python train.py --n_layer=11 --d_model=160 --n_head=2 --n_kv_head=2 --head_dim=64 --d_mlp=448 --vocab_size=3932 --activation="swiglu" --norm="rmsnorm" --norm_place="pre" --norm_eps=1e-05 --positions="rope" --rope_base=10000.0 --rope_fraction=1.0 --qk_norm=false --attn_scale=0.125 --bias="none" --tie_embeddings=false --parallel_block=false --extras=["capped logits"] --init="uniform" --init_std_qkv=0.0445 --init_std_o=0.0 --init_std_up=0.0445 --init_std_down=0.0 --optimizer="soap_variant" --lr=0.00821 --beta1=0.95 --beta2=0.95 --weight_decay=0.056 --lr_head=0.00729 --grad_clip=1.0 --warmup_steps=200 --schedule="wsd" --decay_fraction=0.856 --decay_shape="linear" --final_lr_fraction=0.0 --batch_tokens=[32768, 65536, 131072] --seq_len=512 --doc_mask=true --train_tokens=153800000 --steps=2368 --dataset="wikipedia_en"
Each number is 50 + 15 x the weight over its row's rms, rounded and kept within 0 to 99. Layers, rows and columns count from 0. The size before them is the row's rms in percent of the matrix's.

# k: layer 7 attention key, 128x160, rms 0.182, rows 66-127, columns 64-95
# q: layer 7 attention query, 128x160, rms 0.182, rows 67-127, columns 64-95
# v: layer 7 attention value, 128x160, rms 0.214, rows 64-102, columns 64-95
# o: layer 7 attention output (transposed), 128x160, rms 0.197, rows 64-101, columns 64-95
k66 078:57 43 58 56 52 70 53 58 61 44 53 66 45 34 80 45 57 56 47 70 17 25 65 48 13 47 81 31 56 73 63 50
q67 083:26 36 62 55 56 45 62 32 56 31 12 46 46 61 23 48 45 64 52 54 78 31 52 50 61 46 47 47 42 24 38 62
k67 101:59 57 64 46 52 57 83 14 39 42 45 56 61 60 54 82 54 51 66 76 79 37 28 62 84 64 17 48 38 25 63 55
q68 087:58 46 27 41 29 49 67 42 40 71 75 60 82 70 33 32 34 52 54 62 51 46 42 47 46 27 19 54 55 34 37 44
k68 087:28 34 74 37 48 62 71 30 66 09 48 52 61 53 80 62 14 41 45 61 55 38 78 43 50 53 36 52 48 25 43 65
q69 096:54 48 51 43 55 27 49 49 59 60 68 56 79 59 67 60 52 45 45 56 42 48 42 53 30 60 40 43 42 41 84 36
k69 102:52 35 37 35 48 29 19 21 41 37 49 39 73 48 55 59 91 50 48 54 49 69 41 45 45 70 39 62 78 64 54 36
q70 104:50 60 40 37 56 68 58 41 50 83 66 31 63 66 35 74 53 50 46 45 31 47 44 55 58 65 64 49 58 65 68 55
k70 093:34 58 65 75 53 52 39 54 37 41 34 48 65 31 26 32 56 64 56 65 68 46 58 44 36 50 25 31 75 43 50 25
q71 085:24 40 64 52 46 48 54 22 68 23 64 68 61 62 60 28 43 63 54 46 36 55 43 41 37 79 28 53 34 40 28 47
k71 082:63 58 35 67 61 51 28 41 55 69 63 64 21 43 28 37 54 56 57 39 39 51 65 44 84 64 54 26 67 54 13 53
q72 081:44 37 55 44 58 53 39 61 54 96 62 22 56 59 35 50 65 33 21 38 40 78 75 37 61 41 44 48 56 58 46 75
k72 082:43 60 90 69 43 22 41 46 43 56 43 13 49 56 51 55 48 22 53 43 41 51 78 28 41 62 49 49 33 29 13 37
q73 083:37 56 16 75 49 93 27 46 73 38 58 33 46 62 58 25 55 42 48 43 32 22 44 49 39 45 30 29 61 36 54 69
k73 088:33 50 52 42 54 44 73 44 34 56 51 65 52 27 52 66 39 54 80 54 39 45 62 46 51 61 25 73 60 38 26 35
q74 100:66 49 43 40 50 32 61 71 25 77 86 44 49 57 80 56 83 58 61 79 60 68 31 79 36 52 62 46 52 59 35 38
k74 087:19 50 65 20 55 33 31 61 64 27 30 49 42 35 34 67 72 45 31 26 55 59 40 59 20 39 44 46 31 56 50 47
q75 090:64 75 22 34 71 79 45 20 66 58 64 48 33 26 27 68 58 42 55 39 38 33 63 40 65 40 09 59 41 38 73 32
k75 089:60 75 45 46 49 51 36 55 52 48 66 55 40 39 55 41 72 24 52 13 53 57 55 43 89 26 55 29 80 67 36 52
q76 091:62 35 66 52 70 64 31 26 58 41 53 59 29 59 65 42 45 81 34 60 57 33 49 42 26 79 33 45 45 50 71 48
k76 090:54 40 21 55 33 43 61 22 69 54 59 73 61 48 43 34 35 56 56 25 60 83 30 59 44 31 26 44 57 53 29 43
q77 080:51 39 58 25 30 49 49 33 59 68 44 47 24 38 57 69 62 63 58 37 58 33 64 59 07 73 41 37 66 35 65 42
k77 087:44 76 60 62 56 31 56 35 53 33 45 21 71 57 44 47 72 64 88 49 79 67 62 43 79 52 31 50 49 42 49 40
q78 101:48 49 37 44 49 60 52 69 41 42 53 38 54 23 51 55 61 30 52 31 46 83 52 48 42 66 48 34 58 63 58 86
k78 095:62 42 20 54 50 41 52 46 88 17 31 53 60 47 40 43 27 52 36 51 41 82 39 41 36 44 53 34 61 47 35 38
q79 090:52 10 48 48 56 57 50 25 62 18 44 48 63 39 45 67 18 36 39 46 69 33 43 47 48 49 65 61 52 64 60 51
k79 102:37 66 28 47 68 69 45 64 51 54 54 45 39 65 79 69 28 33 72 73 36 68 51 42 75 50 49 43 44 73 61 62
q80 090:49 58 79 53 48 66 33 49 35 50 68 58 51 77 57 69 72 65 69 27 48 22 38 57 65 41 54 46 49 37 42 18
k80 092:58 33 31 48 58 54 49 58 47 75 44 64 32 45 33 61 36 66 41 49 47 42 50 34 52 40 53 50 40 46 70 28
q81 099:44 44 66 45 41 63 42 66 39 50 35 74 48 40 52 55 47 52 53 35 72 47 52 51 27 53 58 53 55 39 30 00
k81 094:54 46 20 22 41 60 45 33 43 54 75 47 65 30 52 64 62 56 36 42 44 43 60 48 31 39 35 58 45 45 57 53
q82 092:51 63 46 40 24 53 36 22 51 51 47 46 55 26 69 44 84 43 53 42 46 32 51 61 42 45 83 56 54 59 60 66
k82 084:57 70 40 51 57 54 56 20 38 57 53 48 56 72 31 54 60 61 65 67 67 59 42 48 62 62 63 62 60 61 66 45
q83 098:50 29 59 34 60 45 47 48 64 48 20 53 40 54 51 70 31 54 43 49 38 54 44 52 51 39 80 47 39 33 57 26
k83 095:40 48 43 62 47 75 49 51 59 75 54 41 22 62 36 30 33 57 43 62 57 61 76 42 57 49 47 54 43 37 30 46
q84 099:38 29 37 49 43 49 29 29 38 24 58 39 47 57 81 66 46 38 43 57 29 55 51 09 73 32 39 51 21 42 65 41
k84 100:74 19 53 49 44 65 58 31 47 57 53 78 59 29 41 37 47 58 50 61 64 46 47 82 76 73 45 45 56 40 66 61
q85 097:43 65 77 63 66 40 58 62 32 48 39 46 72 27 53 33 52 70 63 76 62 46 62 59 36 24 99 25 43 41 54 49
k85 092:54 51 60 39 52 55 46 51 42 67 47 64 47 57 70 54 69 79 44 55 34 46 49 50 39 62 45 39 81 38 72 63
q86 096:57 41 54 66 65 46 48 74 34 24 30 37 29 56 75 58 35 65 48 40 27 16 59 66 55 42 35 40 67 51 67 68
k86 097:58 30 38 69 47 56 70 60 59 70 72 58 69 47 49 54 66 89 55 76 56 65 25 37 71 34 44 61 33 42 37 49
q87 108:49 28 67 66 43 57 89 49 56 56 49 46 50 45 45 33 35 44 58 30 69 47 51 36 73 43 67 64 48 27 49 45
k87 101:37 66 51 37 74 51 39 52 50 66 59 34 42 68 88 44 50 56 23 36 57 63 29 49 38 50 56 15 24 70 40 60
q88 097:54 49 33 61 40 70 47 65 27 48 41 67 59 60 39 35 25 48 66 51 61 48 44 25 44 31 56 82 73 73 47 39
k88 094:50 67 47 54 81 42 50 88 89 71 28 70 61 54 55 70 23 54 59 12 55 49 63 67 56 64 49 40 32 62 49 50
q89 094:60 71 45 57 44 38 45 50 33 74 39 54 63 67 35 30 64 46 48 22 58 46 69 48 85 40 50 38 41 42 44 72
k89 103:42 80 45 39 50 16 70 27 56 49 56 22 63 25 52 36 45 52 42 75 76 21 62 45 29 27 82 49 48 57 35 40
q90 108:57 72 53 50 45 40 36 17 59 64 46 42 49 75 76 36 86 33 71 54 56 25 47 45 94 63 82 37 48 44 59 40
k90 096:19 29 27 58 43 40 48 56 57 61 60 43 75 28 29 64 40 30 64 74 53 18 56 56 26 58 46 73 40 55 42 69
q91 095:50 63 61 68 39 63 70 26 83 47 24 31 67 65 83 50 64 50 56 52 75 37 40 42 55 37 59 79 33 81 55 45
k91 090:33 73 48 44 36 77 47 45 55 62 55 56 44 35 48 39 47 41 25 59 42 50 68 52 59 52 61 33 42 32 18 75
q92 100:47 50 15 53 68 60 62 84 57 46 54 43 66 32 46 76 54 42 60 56 82 52 43 53 53 41 27 35 66 72 31 46
k92 097:29 46 44 47 40 41 34 15 77 42 06 37 37 44 50 68 37 32 58 59 30 71 65 26 50 45 36 42 58 45 56 50
q93 094:34 62 47 54 60 62 49 43 80 49 56 49 36 24 62 68 56 48 35 47 40 31 48 46 66 42 21 36 76 41 53 36
k93 096:40 34 23 53 41 58 47 22 63 38 43 56 48 48 44 57 36 55 56 26 56 52 69 44 48 20 47 55 49 61 55 36
q94 099:57 23 69 43 58 38 59 11 69 59 49 59 20 53 47 59 52 36 69 17 75 60 56 57 49 53 28 69 59 45 59 65
k94 091:55 34 73 77 62 65 47 71 54 37 42 30 48 49 64 40 70 62 32 55 49 57 38 54 48 31 21 41 37 58 66 59
q95 105:75 44 58 61 57 60 55 43 43 52 59 24 73 65 47 35 27 61 57 67 56 44 56 58 46 53 80 64 48 62 52 79
k95 101:59 78 20 44 33 58 62 56 36 52 50 33 51 49 50 58 69 65 71 67 27 57 59 61 40 60 73 46 39 76 47 10
q96 130:40 52 34 30 37 43 58 28 71 44 59 40 57 23 45 57 67 41 32 61 40 84 65 14 34 49 40 21 53 62 53 48
k96 068:40 57 37 58 54 49 08 64 50 48 56 52 40 37 59 34 57 61 42 35 47 70 73 64 41 52 55 49 66 75 61 56
q97 085:63 20 70 54 70 44 49 43 26 38 38 63 30 59 45 33 31 60 66 58 48 56 50 66 68 52 19 61 74 50 51 63
k97 082:65 36 59 48 42 69 75 51 02 34 55 51 44 80 39 49 39 53 60 63 68 53 36 72 80 66 39 68 76 41 15 57
q98 091:71 38 41 49 39 31 62 54 58 33 52 60 70 73 49 21 66 46 38 44 62 60 54 67 44 68 27 65 44 78 49 57
k98 083:52 52 68 61 52 60 42 47 38 41 57 60 31 44 19 46 46 39 44 44 53 43 53 60 63 51 50 87 52 32 38 34
q99 088:30 39 57 63 38 63 40 07 64 39 37 43 44 51 38 46 55 43 53 59 47 50 54 23 23 34 73 56 55 55 60 54
k99 089:25 79 41 45 56 54 28 59 39 41 31 30 35 63 48 29 70 32 40 05 57 62 35 55 63 45 44 59 33 51 51 50
q100 107:19 59 38 23 53 66 53 28 56 77 45 52 57 46 54 56 61 37 59 59 46 30 46 74 62 64 63 47 49 54 40 63
k100 090:37 56 21 45 53 61 46 46 51 58 59 36 64 68 37 52 67 40 36 49 59 37 31 39 46 57 53 66 35 38 55 74
q101 101:55 19 47 74 65 31 52 72 53 56 48 45 31 52 68 75 34 40 43 48 23 38 56 48 36 29 43 36 73 71 61 86
k101 093:47 23 44 38 61 36 28 54 71 81 61 64 47 34 54 79 28 45 67 23 19 61 53 45 33 56 60 65 49 54 62 77
q102 096:46 40 26 44 35 64 67 46 48 60 41 57 51 55 51 42 47 52 55 66 50 74 45 38 62 25 31 72 64 50 16 54
k102 095:55 26 59 46 44 59 57 26 59 52 53 37 58 58 33 45 56 39 38 56 44 24 56 64 70 31 48 54 43 45 63 53
q103 087:53 27 52 43 78 35 84 06 51 56 50 61 72 74 53 40 58 46 31 70 80 57 46 43 14 49 11 50 40 48 41 41
k103 096:49 61 22 57 29 24 47 56 39 68 52 61 51 46 47 21 66 62 50 60 31 74 44 65 40 29 39 71 62 48 53 61
q104 090:66 49 53 59 60 44 51 63 31 40 71 70 47 59 60 74 23 58 70 46 42 51 65 70 81 43 74 74 50 79 49 39
k104 090:74 37 39 50 54 66 51 55 39 48 58 54 52 45 26 44 27 61 49 18 34 69 51 46 72 57 56 62 58 21 46 71
q105 097:38 25 50 13 51 46 43 64 70 45 53 48 59 45 33 72 71 68 25 34 52 53 57 37 78 62 81 65 36 64 40 48
k105 092:49 46 47 47 51 59 48 97 57 66 67 44 46 43 49 28 44 42 42 41 36 58 47 37 73 35 52 48 20 53 69 40
q106 096:56 47 49 07 42 56 37 58 62 46 46 46 49 88 71 38 94 57 45 30 39 46 48 64 54 59 82 58 47 54 88 50
k106 102:62 41 45 71 70 33 43 44 50 53 49 47 71 70 35 13 44 39 32 41 73 37 28 74 34 26 49 46 48 62 45 64
q107 092:42 31 55 60 43 42 47 53 13 84 37 42 45 53 27 54 53 34 37 54 40 26 69 62 45 47 19 52 61 55 49 57
k107 094:49 59 30 51 66 66 54 44 81 62 55 66 48 44 49 49 66 49 32 38 35 35 53 52 40 55 44 48 64 60 41 56
q108 095:47 49 69 60 72 72 63 52 54 62 41 31 68 64 55 61 57 71 71 62 16 55 57 47 23 41 88 57 71 57 59 52
k108 090:68 22 22 22 71 59 37 60 45 71 62 43 50 66 57 65 60 38 61 48 35 67 84 39 65 27 33 57 28 38 35 74
q109 093:52 37 35 61 68 60 35 48 28 26 50 45 38 33 60 80 62 45 49 56 66 61 49 50 68 42 45 51 57 48 31 89
k109 094:59 56 56 52 57 46 57 48 34 41 42 83 50 66 35 60 55 19 63 80 44 66 59 55 75 53 49 34 74 63 40 57
q110 096:43 45 44 46 40 64 58 64 37 20 52 86 25 54 52 51 56 29 67 43 43 48 48 49 72 43 51 54 65 65 60 41
k110 093:48 69 82 41 49 42 25 71 66 60 52 54 60 60 52 54 43 32 24 52 41 25 29 38 54 61 43 65 70 52 39 64
q111 091:50 39 77 36 42 41 85 41 65 21 58 48 73 44 58 39 46 45 41 53 37 47 83 46 47 49 50 55 29 61 32 39
k111 085:51 46 27 33 37 54 15 45 52 70 46 65 61 38 50 15 83 62 64 58 53 34 48 64 71 53 66 63 56 77 24 49
q112 106:54 67 48 46 64 66 47 72 58 31 34 28 52 73 43 46 44 29 71 26 53 30 74 52 73 48 62 51 50 35 51 58
k112 101:63 63 32 50 57 43 41 34 68 46 17 36 48 30 75 73 81 46 59 90 51 39 36 41 25 41 68 63 37 77 58 50
q113 092:69 32 48 42 33 59 38 48 56 39 43 72 77 80 55 56 42 36 45 65 22 59 29 61 41 69 49 59 53 59 61 58
k113 095:39 22 37 39 62 29 48 65 26 63 72 65 58 17 25 40 47 52 42 73 41 21 44 55 64 54 76 44 56 45 27 47
q114 082:54 37 54 34 70 34 35 69 47 49 30 68 61 16 07 57 40 62 40 56 57 41 45 39 29 67 50 56 30 38 58 42
k114 101:60 58 51 47 84 57 40 50 46 39 41 47 50 58 11 26 69 52 79 46 63 51 74 35 60 40 46 74 45 34 74 59
q115 104:29 47 77 57 42 60 76 52 61 47 38 51 39 23 45 50 45 38 42 67 50 39 77 56 63 41 45 31 49 13 76 58
k115 098:75 18 52 17 47 36 73 35 42 37 88 65 63 67 47 50 33 57 54 33 62 45 28 40 47 45 44 52 46 61 50 49
q116 095:24 70 50 64 57 62 41 58 55 85 70 46 26 52 39 30 39 54 50 35 30 50 59 62 46 36 63 63 51 30 60 72
k116 096:67 45 68 54 42 39 40 48 39 50 35 52 52 77 09 46 37 31 54 52 62 48 47 60 57 22 36 62 35 33 32 43
q117 110:47 66 41 47 54 53 32 26 58 44 39 40 67 62 50 21 87 69 64 69 50 34 32 40 63 67 37 68 45 50 28 49
k117 098:44 65 27 66 62 42 61 66 57 52 58 54 34 78 38 32 70 48 31 34 63 38 65 38 33 57 42 16 59 54 73 67
q118 101:52 44 46 42 50 45 70 52 79 40 34 36 32 42 36 61 48 64 52 61 72 56 42 58 71 64 52 44 34 34 41 42
k118 097:49 56 40 42 31 60 50 27 45 82 44 48 54 51 75 18 44 34 71 72 34 29 52 45 37 43 73 51 39 43 43 56
q119 086:63 59 49 57 34 52 43 69 26 76 69 56 35 39 40 41 52 45 50 51 51 39 56 47 50 51 60 25 36 56 46 27
k119 089:52 56 63 59 80 64 50 63 67 61 37 46 48 31 60 55 54 28 45 53 35 44 32 37 60 40 71 34 64 47 50 36
q120 100:54 58 48 42 42 35 54 74 18 49 29 73 52 64 61 49 57 66 60 41 51 46 36 39 20 24 33 37 59 38 52 68
k120 100:35 48 44 50 67 47 47 68 51 54 73 71 55 63 36 50 45 53 40 36 61 57 36 79 45 40 39 51 48 16 25 60
q121 102:51 52 66 54 39 33 49 32 37 62 63 29 35 46 40 48 13 29 85 68 53 66 57 57 40 60 39 48 50 37 64 57
k121 101:56 41 60 71 37 38 86 52 44 68 43 68 40 51 60 49 59 63 69 66 57 53 49 41 71 54 46 46 45 38 59 49
q122 093:53 56 45 60 55 40 71 57 22 46 53 48 36 40 20 18 41 66 48 73 82 48 56 56 55 78 59 63 63 37 75 43
k122 089:39 28 51 49 66 33 57 70 80 39 36 61 28 28 51 48 58 55 40 53 38 57 61 32 48 33 47 28 43 52 71 13
q123 104:81 54 50 42 48 44 90 31 24 45 60 11 39 58 41 73 77 50 56 51 62 56 65 60 50 62 31 50 33 55 50 58
k123 104:47 56 47 53 77 57 48 38 47 43 51 55 39 24 39 69 56 51 62 85 42 73 27 52 27 66 25 37 42 50 43 39
q124 101:54 42 68 56 57 56 34 43 80 31 42 39 53 55 24 14 58 17 39 15 59 24 51 68 66 67 68 31 31 73 60 54
k124 101:58 50 44 63 75 44 65 39 28 46 69 50 53 54 46 53 50 42 33 70 64 36 62 36 80 27 65 62 73 53 52 38
q125 096:54 56 33 67 36 57 71 39 40 70 60 64 46 32 59 33 83 56 50 51 46 34 41 35 36 63 29 22 15 65 41 47
k125 096:41 38 64 50 43 66 56 62 49 71 56 48 59 46 41 50 28 64 86 53 45 67 48 54 46 68 46 62 79 39 67 54
q126 103:52 72 47 58 58 60 72 46 45 60 49 49 60 59 43 62 50 69 86 47 64 26 56 53 61 56 59 30 65 71 69 62
k126 100:78 33 58 66 35 39 19 46 30 24 12 42 33 53 59 52 29 43 78 48 63 44 70 50 47 63 21 61 46 71 35 76
q127 100:37 59 54 28 60 44 29 67 66 53 52 49 48 62 72 51 80 55 51 66 39 26 63 30 42 56 44 64 67 86 77 36
k127 096:57 58 27 29 34 72 53 57 53 36 55 54 72 48 15 28 42 12 34 59 55 39 18 72 66 38 22 48 50 29 29 40
v64 129:58 41 52 39 41 49 48 34 49 39 68 50 49 49 58 54 79 52 47 37 34 58 56 42 23 70 27 47 36 26 48 42
o64 119:62 71 48 39 38 72 33 44 50 62 24 48 37 63 68 44 74 54 32 60 40 23 48 43 60 64 59 40 65 51 55 47
v65 096:29 68 51 43 59 51 57 63 43 45 88 58 28 62 82 51 99 64 47 44 40 40 55 37 39 52 50 54 39 45 45 36
o65 092:36 58 50 50 54 70 29 65 64 49 22 44 52 62 66 59 78 38 47 51 37 30 24 72 67 46 55 49 67 48 74 57
v66 109:76 46 65 59 65 32 36 49 28 63 59 48 61 32 68 57 59 21 65 61 44 32 58 61 36 44 34 33 47 10 09 37
o66 103:43 68 27 33 28 48 11 51 39 73 44 65 54 21 68 82 95 41 53 56 56 17 50 58 31 77 42 58 62 37 20 44
v67 118:43 22 51 42 66 44 54 56 46 80 61 59 56 43 52 42 36 49 43 37 61 54 45 39 40 27 19 58 62 62 46 44
o67 112:61 35 43 65 66 30 20 39 28 44 39 44 42 40 17 48 29 65 82 47 70 59 27 39 53 49 56 47 63 67 70 85
v68 107:59 52 35 49 47 63 55 62 46 60 77 41 31 18 50 45 21 41 68 79 52 64 52 44 10 55 30 55 44 10 42 50
o68 096:55 40 40 74 84 72 36 56 72 34 41 34 41 20 33 53 40 44 60 47 39 37 66 42 43 87 62 50 53 31 59 51
v69 125:61 37 55 36 55 40 44 24 52 62 54 81 50 51 42 17 66 45 56 65 42 20 23 31 61 50 39 56 43 58 60 42
o69 117:74 68 35 49 52 62 66 46 50 60 39 59 33 33 34 49 72 41 67 45 65 33 44 53 74 62 65 62 45 41 60 33
v70 120:55 47 42 35 43 68 59 38 32 50 46 67 64 36 49 61 55 45 26 65 74 42 48 27 46 42 53 43 59 57 44 40
o70 113:21 61 49 65 43 65 50 56 31 30 52 45 42 31 56 85 25 50 39 41 55 42 57 51 67 43 99 41 97 64 58 50
v71 110:46 62 72 59 59 66 46 38 41 69 38 58 31 65 44 54 46 60 36 99 51 29 32 69 27 51 50 31 45 62 34 58
o71 100:59 35 61 45 41 60 33 26 50 46 68 68 70 36 68 68 51 63 33 63 62 26 29 71 11 50 63 63 50 47 36 37
v72 117:57 30 65 49 44 36 39 63 30 65 21 43 40 35 71 20 70 43 36 32 24 19 70 43 75 55 40 56 45 47 40 60
o72 111:39 50 60 35 48 47 60 51 37 91 44 49 46 49 48 60 83 63 39 37 64 31 59 49 75 63 43 46 38 68 46 66
v73 116:56 64 49 71 55 70 47 45 53 67 48 37 42 15 57 42 60 68 48 34 46 38 38 46 48 55 33 59 36 75 54 45
o73 108:34 68 65 69 49 16 40 35 49 53 56 66 60 16 44 53 53 73 48 52 51 66 50 21 68 54 24 11 65 60 70 38
v74 116:63 58 80 61 33 55 37 71 40 63 46 53 55 43 32 66 28 58 31 57 49 40 59 51 37 69 74 16 49 44 61 58
o74 106:64 41 43 59 51 61 37 49 23 46 55 66 71 60 55 68 59 82 27 71 41 29 41 61 22 44 43 38 33 43 75 19
v75 125:53 33 53 59 63 57 52 28 45 19 76 57 47 40 74 33 70 51 48 55 57 59 64 68 53 57 79 35 42 58 83 60
o75 116:32 62 64 51 65 36 66 50 56 52 47 29 62 70 35 38 32 81 64 54 58 58 30 57 48 44 43 50 55 61 43 68
v76 122:55 76 77 57 53 45 68 44 50 41 56 44 43 36 52 60 49 22 43 33 52 53 53 57 60 37 24 61 54 73 38 49
o76 113:40 72 76 66 42 53 56 41 29 53 38 61 52 28 59 55 54 19 36 68 00 12 66 81 65 51 69 30 62 40 52 57
v77 111:71 38 49 74 25 58 60 79 50 50 17 55 34 55 50 49 71 37 47 63 45 46 44 42 51 38 32 71 46 64 29 51
o77 107:37 39 46 42 43 94 56 69 17 47 58 60 47 47 59 55 41 41 62 55 44 87 59 69 46 38 45 44 37 84 38 44
v78 114:51 75 36 30 53 41 62 60 59 70 50 52 64 87 21 78 43 59 81 41 51 45 32 57 42 42 32 42 57 46 51 24
o78 105:50 60 33 33 47 48 54 56 63 41 58 48 47 62 63 69 78 47 65 43 45 67 51 54 55 35 50 46 42 19 56 48
v79 122:58 46 56 58 42 54 37 49 44 33 30 40 81 61 44 77 58 28 13 50 58 64 41 65 37 20 69 43 48 56 30 47
o79 116:59 36 49 47 30 02 32 53 26 00 29 62 71 63 77 50 47 36 49 41 28 65 47 47 24 48 60 54 46 32 31 54
v80 116:35 71 38 56 70 58 52 58 22 56 33 38 45 37 33 34 58 62 16 51 68 54 65 24 34 39 52 59 43 43 76 54
o80 105:71 53 55 64 54 74 47 53 40 68 50 54 44 22 41 60 26 65 51 34 38 71 55 65 28 32 40 61 79 47 62 70
v81 109:45 47 66 34 38 33 35 59 58 70 43 66 48 54 48 40 65 28 50 27 36 47 48 80 50 49 38 43 46 52 62 37
o81 106:42 30 62 43 70 40 74 33 57 60 52 57 73 60 37 59 58 39 42 54 68 26 39 64 52 47 28 39 54 51 62 69
v82 126:40 29 40 38 31 62 19 47 30 61 51 56 45 70 54 35 43 46 46 50 69 31 63 19 56 65 40 48 51 25 55 46
o82 111:49 32 37 37 63 52 37 61 30 66 66 62 55 72 78 44 51 71 97 51 62 71 48 38 22 42 64 54 72 49 61 50
v83 109:55 37 55 39 52 45 56 44 43 44 79 68 71 20 84 65 28 57 42 62 38 20 64 16 59 75 58 47 50 65 46 45
o83 099:40 42 55 50 73 46 47 69 63 47 37 51 53 85 51 47 45 49 60 76 35 34 47 54 50 74 76 58 47 41 65 33
v84 115:57 62 04 81 50 39 52 52 38 34 67 42 95 65 63 39 34 38 21 70 42 53 62 42 63 35 44 13 46 71 39 49
o84 107:69 70 10 51 04 06 50 45 41 47 67 54 27 53 64 53 74 62 56 46 29 48 46 54 42 36 00 38 56 49 36 66
v85 123:52 32 63 48 83 38 79 51 55 31 36 52 37 76 53 32 45 42 44 71 47 64 52 63 42 38 57 36 65 32 78 38
o85 114:52 38 34 45 47 49 55 62 78 72 41 22 52 54 53 49 78 55 39 64 27 43 57 55 34 52 04 43 45 32 31 64
v86 114:51 53 12 23 74 39 66 43 54 43 58 47 50 41 49 43 39 13 45 46 57 72 60 73 93 16 51 44 46 51 69 36
o86 106:23 24 30 51 71 52 69 46 60 49 50 46 38 53 50 66 05 36 44 47 56 53 39 46 72 38 33 44 53 52 34 72
v87 103:56 32 28 49 73 13 49 51 50 24 39 69 53 68 58 45 57 71 51 14 46 63 59 76 47 49 18 43 56 53 53 56
o87 096:41 48 40 33 49 14 58 52 57 78 49 40 40 69 60 64 40 50 63 17 63 45 56 86 61 59 12 45 57 42 36 64
v88 123:53 50 71 62 62 49 47 55 69 09 51 40 18 49 64 40 65 71 05 64 55 45 59 45 24 55 75 57 69 37 22 61
o88 118:60 52 40 42 59 39 25 45 40 57 56 47 65 71 32 49 37 51 28 36 40 59 45 50 42 57 29 61 70 67 30 67
v89 118:50 26 41 72 37 58 63 46 40 67 64 82 31 54 73 67 67 46 26 29 32 52 23 45 24 40 50 45 06 57 45 46
o89 111:39 68 36 56 36 98 55 32 45 37 17 84 23 61 77 85 76 41 74 18 59 40 44 45 39 49 68 54 46 36 25 40
v90 117:65 42 81 37 46 48 50 33 31 66 51 52 65 41 39 45 44 43 42 75 64 42 38 53 25 24 65 60 38 35 39 31
o90 111:30 46 52 65 54 46 27 64 33 46 36 33 50 03 37 85 15 66 64 43 51 39 75 50 35 49 51 90 53 44 48 51
v91 118:50 41 42 34 46 50 46 75 53 73 22 48 61 42 39 68 57 47 58 69 68 76 45 55 51 54 62 51 57 68 29 53
o91 111:72 43 58 60 51 41 38 60 40 57 55 38 47 42 32 64 09 52 40 49 49 66 35 61 38 63 18 45 44 40 38 43
v92 113:47 43 33 45 43 63 28 62 64 66 45 60 49 33 42 41 51 49 56 39 41 26 45 30 51 59 77 48 49 44 37 49
o92 105:62 60 37 44 30 46 34 72 39 56 28 73 39 41 67 56 82 48 45 62 88 42 46 35 49 52 56 30 59 34 58 29
v93 104:45 82 87 30 51 33 46 37 73 52 75 60 22 55 41 31 41 67 24 43 56 55 45 22 38 56 70 40 72 46 26 52
o93 098:39 48 62 51 63 99 46 39 56 72 76 35 59 66 46 78 41 52 33 39 49 33 52 92 55 45 62 54 58 57 59 43
v94 101:51 34 37 49 47 57 32 50 62 35 19 36 67 40 28 42 57 59 57 51 50 70 54 67 42 61 27 53 55 47 72 77
o94 097:55 34 43 45 43 03 37 41 48 51 37 56 76 22 53 43 89 70 37 31 64 61 74 37 42 49 55 39 71 56 72 48
v95 117:53 69 57 37 78 48 54 68 19 68 61 67 52 32 78 54 36 37 33 47 68 51 71 38 50 65 63 53 65 57 47 73
o95 111:30 50 39 48 34 35 18 50 38 56 63 17 28 52 71 53 43 55 47 66 43 46 44 84 39 55 57 75 56 49 59 58
v96 106:39 48 59 42 69 79 38 51 34 40 38 41 19 52 45 36 39 49 44 66 48 34 79 28 61 67 61 68 69 35 60 51
o96 102:64 80 33 51 34 71 54 67 55 87 51 65 29 56 56 37 55 76 35 51 35 65 41 75 43 53 48 72 63 53 44 40
v97 130:56 43 59 86 59 75 62 66 80 58 35 43 53 60 45 22 38 63 53 80 46 57 42 54 40 29 32 65 58 64 57 59
o97 122:61 44 46 60 49 60 61 54 60 31 55 58 78 28 62 42 75 45 55 64 65 90 49 33 27 45 45 50 42 60 36 62
v98 116:71 25 67 71 35 59 28 32 60 53 39 61 53 54 44 78 65 40 39 35 40 55 49 79 61 62 43 40 73 68 18 54
o98 107:26 54 39 48 42 55 45 44 44 41 52 68 82 63 43 65 73 48 09 50 54 76 31 48 31 62 54 49 53 60 40 28
v99 113:48 20 44 47 69 31 49 62 28 26 40 34 37 36 64 35 43 51 65 62 58 62 51 61 51 25 45 66 34 55 71 46
o99 100:38 44 37 38 68 79 43 33 57 68 38 44 76 51 64 62 71 41 43 46 20 56 48 22 44 51 34 82 58 54 38 68
v100 114:49 24 67 56 41 40 70 41 69 37 25 73 41 35 61 61 75 56 31 60 41 41 61 46 53 64 39 50 63 51 54 71
o100 104:86 40 40 42 57 60 45 78 50 57 39 63 62 62 47 31 60 61 32 47 31 55 51 36 26 42 48 47 47 75 44 74
v101 134:61 45 60 42 40 49 51 90 39 45 30 63 34 58 45 54 44 66 51 63 34 38 40 26 61 69 41 68 43 68 41 43
o101 128:24 40 29 32 57 00 44 57 62 30 41 66 55 59 55 52 34 31 40 65 60 82 45 25 44 36 73 70 39 52 64 33
v102 118:56 55 32 39 31 59 17 72 40 49 54 33 42 63 42 48 46 40 51 42 32 58 69 52 71 61 48 39 47 55 54 41